Weights of a small transformer language model: biases.
Each number is 128 + 32 x the weight over its row's rms, rounded and kept within 0 to 255. Layers, rows and columns count from 0. The size above them is the row's rms in percent of the matrix's.

# layer 6 MLP down (transposed), 1024x256, rms 0.264, rows 52-64, columns 0-127
size [ 98 117  95  97  97 113  96  94 102  91 100 110 102]
[[149 168 117 115 119 112 142  99 165 130 142 108 235 115 128  75 131  83 112 136  86 151  98 112 157 121  96 146 128 114 135 174 103 123 108 140 177  86 155 150 120  94  83  75 120 109 147 153  95 140 105  88  53 145 196  85 116 150 119 114 108  95  59 122 147  61 135 110 141 114 123 147 135 121 129 157 130 144 182 192  90 159 105 104 154 120 137 144 166 112 199 155 156 132  71 135  94 146  81 151  82  61 184 132 110 127 189 104 140 137 143 119 132 115  93 118  96 123 112 152 153 148 131 120 166 120 101  93]
 [107 125 136 115 138 186 136 131 109 142  69 145  86 149 168 140  90 186 128 129 128 179 160  99  98 138 138 147 154 143 152 154  56 164 148  74 156 119 125 113 108 107 123  95 126 159 174 147 116 110  99  94 107 139 101 157 128 120 216 124 127 143  93 180 131  89  23  73 155 136 178 171 159 100  65 157 122  70 104  60 101 157 156 139 141  80 149 155 154 105 184 185 138 115 108 120 157  98 139 121 139  92 145 112 154 164 125 160 135 159 150 118 182 102  64 172  77 117 115 153 111 128 210 124  81 104 133  92]
 [189 151 130 142 130 105 167 172  99 156 115  86 166 103 101  86 113 116 143 177  81 117 128  93 171  43 128 138 157 146 120 112 126 168 132  79  99 116 136 119 116 137 119 101 100 103 163 138 105  84 144 134  12 103 166  92 140 117 159 135 138 155 141 170 194 128 184  85 101 115  84 183 109 115 145  91 181 126 181 100  71 107 153 101 125 116 118 145 144 149 111 149 137 152 158 169 134 122 162 105 137 106 113 204 151  82 113 152 150 168 121 142 185 178 154  83 119 138 119  90 115  98 142 130  46 119 138 160]
 [138  98 144 149 184 145 104 160 139  80  68 155 158 144  96 161  98  98 138 172 126 115 149 117 156 110 152 130 121 120 146 163 121 108 135 112 180 186 106 124 163 109 134  43 131 154 136 147 183  63 123 181 117 133 124 113 156 108 138 102 124 127  81 105  91 140 111 122 154 145 135 127 123  78 139 201 171 120  63 132 152  79 120  92 110  71  91 115 167 113 169  88  77 125 104  85 149  72  94 113 145 212  82 153  34 141 108 141 161 117 207  95 108 173 147 125 172  75 144 124 149 203 133 163 176 162 144 105]
 [ 94 112 112 149  86 112 142 103 126 182 144 100 158 153 205  84 131 123 108 135  68 176 116  98 146 169 150 162 136  81 169 165 128 159 178 104 157 105  78 129 131 153 122 158 106 155 145 102  83 120  91 187 123 156 123 159 110 139  60  36 119 146 143 134 113 145  92 119 155 115  93 163  90 143 163 128 115 180  68 114 179 149 123  87 156 112 143 134 188 136 123 159 134 124  94 173 167 126 108  86 193 141  54  81 145  97 164 161 164  79 149 108 104 106  93 103 143  91  97 145 144 101 165  60 160 113  84 162]
 [115  70 123 157 162 112 109 151 104 166 137 136 122 107 169 178 137 145 126 122 125 100 126 152  88  99  81 130 141 143 194 137  70 162 105  99 103  86 169 123 157 112 143  89 108 162 113  53 179  68 164 170 128 112 149 152 104  77 173 157 127 108 119 139 128  79 187 132 138 113 177 124 120 104 130 206 173  67  94 113 110 107 141 114  81 117 179 164 126  83  51 117 106 147 126 183 192 152  82  92 154 145 104 142 121  85 186 100 158 123 136 121  77 182  68  80  87 170 128 147 151 150 105 102 138 147 132 118]
 [198 120 169 149 153 100 155 118 126  98  73 154  85 107 128  59 138 117 130  88 140 108 120 160 110  90 179  92 139 121  95  84 119  97 189 155 140 108  92 166  95 169 152 183  76 136  87 106 103 113 125  98 121 114 190 105 187 166 110  95  82 111 136 142 118 141 104  92 123  88 145 119 173 124  66  76 143  77 102 108 158 187 103 153 138 122 113 144 130 170 119 205 116  62 124 100 152 131  93 107 165 121 165 119 145 129  93 160 173 145 175 102 134 131 122 166 160 176 111 197 123 179  99 115 111 157 148 104]
 [ 98 107 140 143 127 121 126 107 119 104 123  57 131 138 144 120  88 152 144 106 143 125  96  89  68 132 116  91 148 111 153 144 128  86 134 133 193 168 145 142  77 166  79 151 185 207 135 133   9 117  75 126  98 142  85 149 151 135 164 105 147 128 167 105 139 120  93 116  56 101 162 169 122 125 186 132 128 120 132 142 135 114 164 113 108  88 201 118  96 132 125 143 141  82 121 105 113 178 115 131 136 140 171  89 122  58 165 151 123 145 188 157 165 123  98 212 115 164 160 148 123 118 129 145 156 149  82  83]
 [113  92 140 176 105 160 109 139 116 114 150  99 160  86 149 149 130 127 149 106 178 133 124 153 107  68 121 221 114  93 139 177  98 136 157  97 146 105 108  97 109 113 113 109 105  86  98 141 168 147 132 127 134 109  94 125  75  83 123 122 147  84  95 123  89  79 113 185 128  96 109 157 149 184 118 102 105 124  98 128  49 115 125  82 153 115 183 130 157  99 164 183 144 146  95 130 150 118  99 120 126 125 224  36 152 129  66 140 127 146 169 102 112 127 134 183 173 149 135 202 110 142 117 137 114 105  99  96]
 [120  87 124 143 150 162 119 135  45 182 108 177  87 142 107 133  89 151 177 135 138 164 134  95 117 132 135 135 117 182  75 176 169 169 166 117 124  78 111 144  97 120 132 130 138 106 117 176 210 130 175 108 162  98 188 136 138 107 114 106 122 118 106 171 101 223 158 121 156 180 131 129 106 125 150 128 105 121  80 145 139 107 162 109 165 159 160  92 113  96  93 123 107 179 113 151  42 164 129  88 121 137 182 154 147  93  84 128 152 115 158 114 138 162 122 145  47 130 106 140 138  75 110 104 129 121 147 143]
 [116  55 151 133 108 155 102 137 115 129 115 111 155 107 176 119  96  88 136  92 109 114 133 112 160 160 141 144 155 105 137 155 131 110 124 129 151 110  52  93 135 121 139 205 101 176 133 179 141 145 158 120 165 129 114 125 147 190  96 147  93  89 110 184  90 179 114 105 127 117 116 101 138 108  95 182 147 142 148 148  74 105 138  91 132 124 149 118 115 170 175  31 130  85 177 132 177 129 147 127 100 123 118 157 104 131 139 173 106 107  87 121  73 197 158 148 156  82 135 130 105 102 152 122 168 157 182  87]
 [120 135 125  71  97 109 110 187 126 110 110 104 150 105 126 128 136 102  84 136 149  86 162  97 105 117 177 149 118 141 193 114 119 114 175  92 107  59 108 104 122  86 112 108  26 100 100 121 127  82 122 141 145 103 102 177 109  82 158 163 135 153 176 142 128 129  81 150 145 104 125  65  80  91 122 155 118 101 120 148 172 134 119  68 177  94 131 148 155 110 103 178 102  99 102 143 149 110  83 132 117 151  93 144 101 174  74 124  99 143  78 153 143 180 160 120 132  98  80 112 134  82 182 129 169 131 160 170]
 [170 160  58 116 138 123 153  92  93  88 112 102 140 136 165  80 133  97 208 128 120 193 147  98 101 175 118 132 166  80 133 172 160 165 125 120 123 130 116  97 112 166 116 123 100 139 108 161  66 148 102 119 106 141 129 126  98 112 108  91 191 178 116 152 156 129 110 102 114 125  87 154 144 151 123 148 165 116 123 164 178  92 118  94 108 161  97 144 118 147 121 177 133 129 120 115 183 175 147 129 205  84 109  68 185 128 106 124  87 146 122 111 109  91 135  70 164 117  66 188 145 155 197 165 102 102 140 143]]
# layer 6 MLP up, 1024x256, rms 0.329, rows 53-64, columns 0-127
size [107 100 102  99 102  91  86 102  92 101 112 104]
[[101 112 119 105 153 122 136 128 107 172 135 142  76 109 191 140  73  96 169 130 158 130 112 132 138 179  85 137 153 193  96 113 118 100 125 138 141 145  90 131 101  85 113  59 133 100 158 142 125 140 124 109  90 152 168 113 137 130 145  93 141 146 185 160 124 137 109 202  75 146 140 122 203  40  92 121  96 123 169  72 116  65 171 155 159 180 159 141 112 143  94 130 129  57 126 114  63  79 144 181 114 121 106 132 156 143 104 136 139 151 144 105  80 149 116 129  96 122 129 124 116 152  85 158 110 151 147 135]
 [172 122 165 177 224  65  89 135 187 110 125 173 104 186 173 146 167 188 152 139 121 147 140 189 174 122 151 120 136 133 114 143 136 123 150 118  87 141 134  79 163 150  90 181 138 136 146 126 128 119 119 123 134 154  73 150 148 128  50 164 125 163 123  97 126 113 157 111  80 128 174 134 153 113 127 119 133 107 125 122  95 150 127 178 105 102 104 155 139 140  27  94 207 102  90 122 128 110 162 115  90 134 108 159 107 179 133 160 114 155 131 110 129 151 101 197 126 103 117 138 132 145 101 152 123 121 148 112]
 [108 115 160 167  82  90 124 169 115 155  97 153 117 122 153 136  94 142 200 144 142 118 166 109 144 154 147  99  95  59 111  75 172 143 123  80  99 188 144  82 191 171 171 105 169 148 120 150 177 101 127 132 106 147 173  83  78 151 173 137 112  86 155 132 109 120 133 123  95 179 132 127 108 142 131  92 126 142  74 179 180 148 121 151 118 107 134 167 130 109 198 144 163 118 142 120 147 122 126  62  75 126 129 106  33 175 183 128 130  81 112 138  93 128 104 128 158 109 134 147 136 184 125 170 114 147 145 109]
 [171 126 160 143 127 155 109 132 132  88 177  58 101 116 205 105  95 200 176 151 122  87 102 127 121  93 155 180  90  98 100 102 136 123 100 156 176  89  80 127 134 127 101 124  98 177 147 118 138 153  78 120  99 155 151 100 103 131 135 182  82 125 120 109 186 106 121 112  91 114 136 147 158 116 103 169 165 147  93 126 110  96  94 144 106 185 109 142 150  77 131 153 160  96 152  91 134 156 100 123 141  85 169 128 140 147 127 189 137 124 160 152 131 198 147  87 122 128  92 123 121 122  85 168  86 103  93 171]
 [160 115 124 158 115 140  56 145 114 203 102 116 137 107  97 156 169 155 158 101 130 131 204 140 112 153 113 108 153 127 161 117 105 108 113 149 126 163 127  77  85  78  77 145 113 170 187  82 148  97 181 100 144 175 139 184  96 119 165 137 136 159  92 123 117 175 162 127 152 109 129 137  84 137 125 137 196 133 155 110 113 111 119 100  88 116  61 149  97 154 125 154 101 142 156 145 149 125 107  93 180 160 122 154 102 133 121 154 189 150 102 103 132 209 125 151  86 145 144 111 135  97 108 113  91 167 185 147]
 [154  76 141 113 104 122  84 111 107  98  85 160 130 132 129 134 132 131 118 130  96 122 159 181  78 127 199 125  67 154 155 169  99 117 112  76 179 137  68 113 108 129 146  89 174 147 137  90 123 130 121 135 172 132 145 164  92 146 111 130 121 121 179  97 109 175 116 120 146 172 171  86 171  74 142 106  49 114 100  77 159  64 157 140 138 113 163 176 100 174 185 160 143 138 101 127  74 121 112 129 139 124 175 139 122 153  93 127 119 128 148 158 113  94  89 127 132 126  98 141  51 135 146  69 137  81 134 121]
 [ 85  80  60 114 151 164 157  95  99 129 146 107 138 156 153 133 140  80 145 160 186 142 130 220 133 113 159 168 149 152 113 107 203 153  93 146 178 119 109 150 122  44 127  87 144 103 106  87 112 156 103 103 111 182  70  97 142 100  84 189 137 154  77 128 116 124 161  70 155 107 104  88 166  76 144 135 183 145  28 115 193  86 126 125 135 116  97 150 151 153 126 142  79 132 128  96 126 140 139 138 124 131 144  50 138  91 105 114 104 120 132 155 145 104  90  79 132 144  89 160 130 144 127 156 159  96 102 136]
 [ 98  92 133  72 154  89 174 100  83 134 156 113 165 156 141 117 147  77 108 148 156 118 120 109  89 173 161  99 104 157  73  95 149 118 145 124  91 137 142 104 117 170 154 110 135  87 118 148 175 151  75 126 147  75 124 160  77 164 117 114 106 152 100 115 168 132 116 108 116 204  99  99 162 125 161  88 130  93  77  92 144 121 114 133 112  99 145 103 129 101 157 177 104 116 145 137 156 128 113  73  78 105 134 139  94 108 155 168 137 106 112  39 113 152  92 125 141  89 152  88 115 141  97 174 121 172  91 139]
 [169 200  82 170 121 118  75 109 197 152 145 183 161  72 145 104 148  75 131 128 136  89 120 118 142 133  79 180 164  78 205  95 145 118 111 157 178 152 144 143 172 157  81  79 102  93 173 126 108 150 156 130 159 166 101  95 103 155 120 112 104 216  97 107 164 141 105 129 102 119 175 102 166 138 143 110  96 159 155 143 126 102  88  99  92  80 106 125 103 161 134 118 151  67 181  81 155 100 170 120 155 141  61  70 130  97 150 184 125 129 109 160 107 151 144 104 133 116  89 129 133 122 125 178 189  99 102 125]
 [123 137  81 155 113  94 144 156 113 155 132  56 141 177 164  61 136 156 108 109 115 134 103 126 149 131 132 179 157  92 132 102 129 173 117 219  86 181 107 114 101 130 144 109 142 117 102 106 125  84 158 157  90  95 103 130  95 122 166 197 145 103 191 142 114 166  76 143  87 167  91 111 142 125 129  99 115  73 132 152 134 194  64 113 141 140 135 123 108 154 148 153  79 131 134 134 162 130 123 159 107 151 126 165 165  95  97 129  79 118  96 167 118 102 143 138  91 182 150 120 109  72 127 154 133 111  92 102]
 [165 123 113 101 123 152 139 135 114 162  96 156  89 128 150 111 125  63 176 128 145 139 115 106 121 143  93 162 141 112 145 120  83 145 169 191  92 142 183 147  77 110 166 183 101 139 152 156 166 129 113 130 187 127 117 157  97 174  96 144 117 116 109  77 111 185  29  75 140 189 175 108  96 133 101  97  75 141 158 118 207 142 129 105 171 136 157 131 139  61  95 152  84 106 110 134 107 103 187  86 132  68 126 135 125  95 116 102  58  81 154 137  89 156 111 114 136 137  73 109  94 108 143 147 114 131 126  79]
 [136  86 141 103 157 155 146 108 125  53 146 108 139 156 106 144  89 148 182 126  85 113 149  86 139 109 165 121  94  65 162  98 103  75  82  84 137 142 118 115  65  99 135 133 178 123 172 123 173 125 157 144  92  76 153  96 148 162 123  88 187 150 113 207 144 143  66 111 146  58 119 107  97 101  46 109  94  55 105 173 144 155 124 175 160  91 115 140 139 165 139 108 133  86 112 150 133 148  75 106 130 135 148  89 115 195 188 155 113  96 156  93  69 135 152  87 138 172 108  94 107 166 129 139  54 113 113 120]]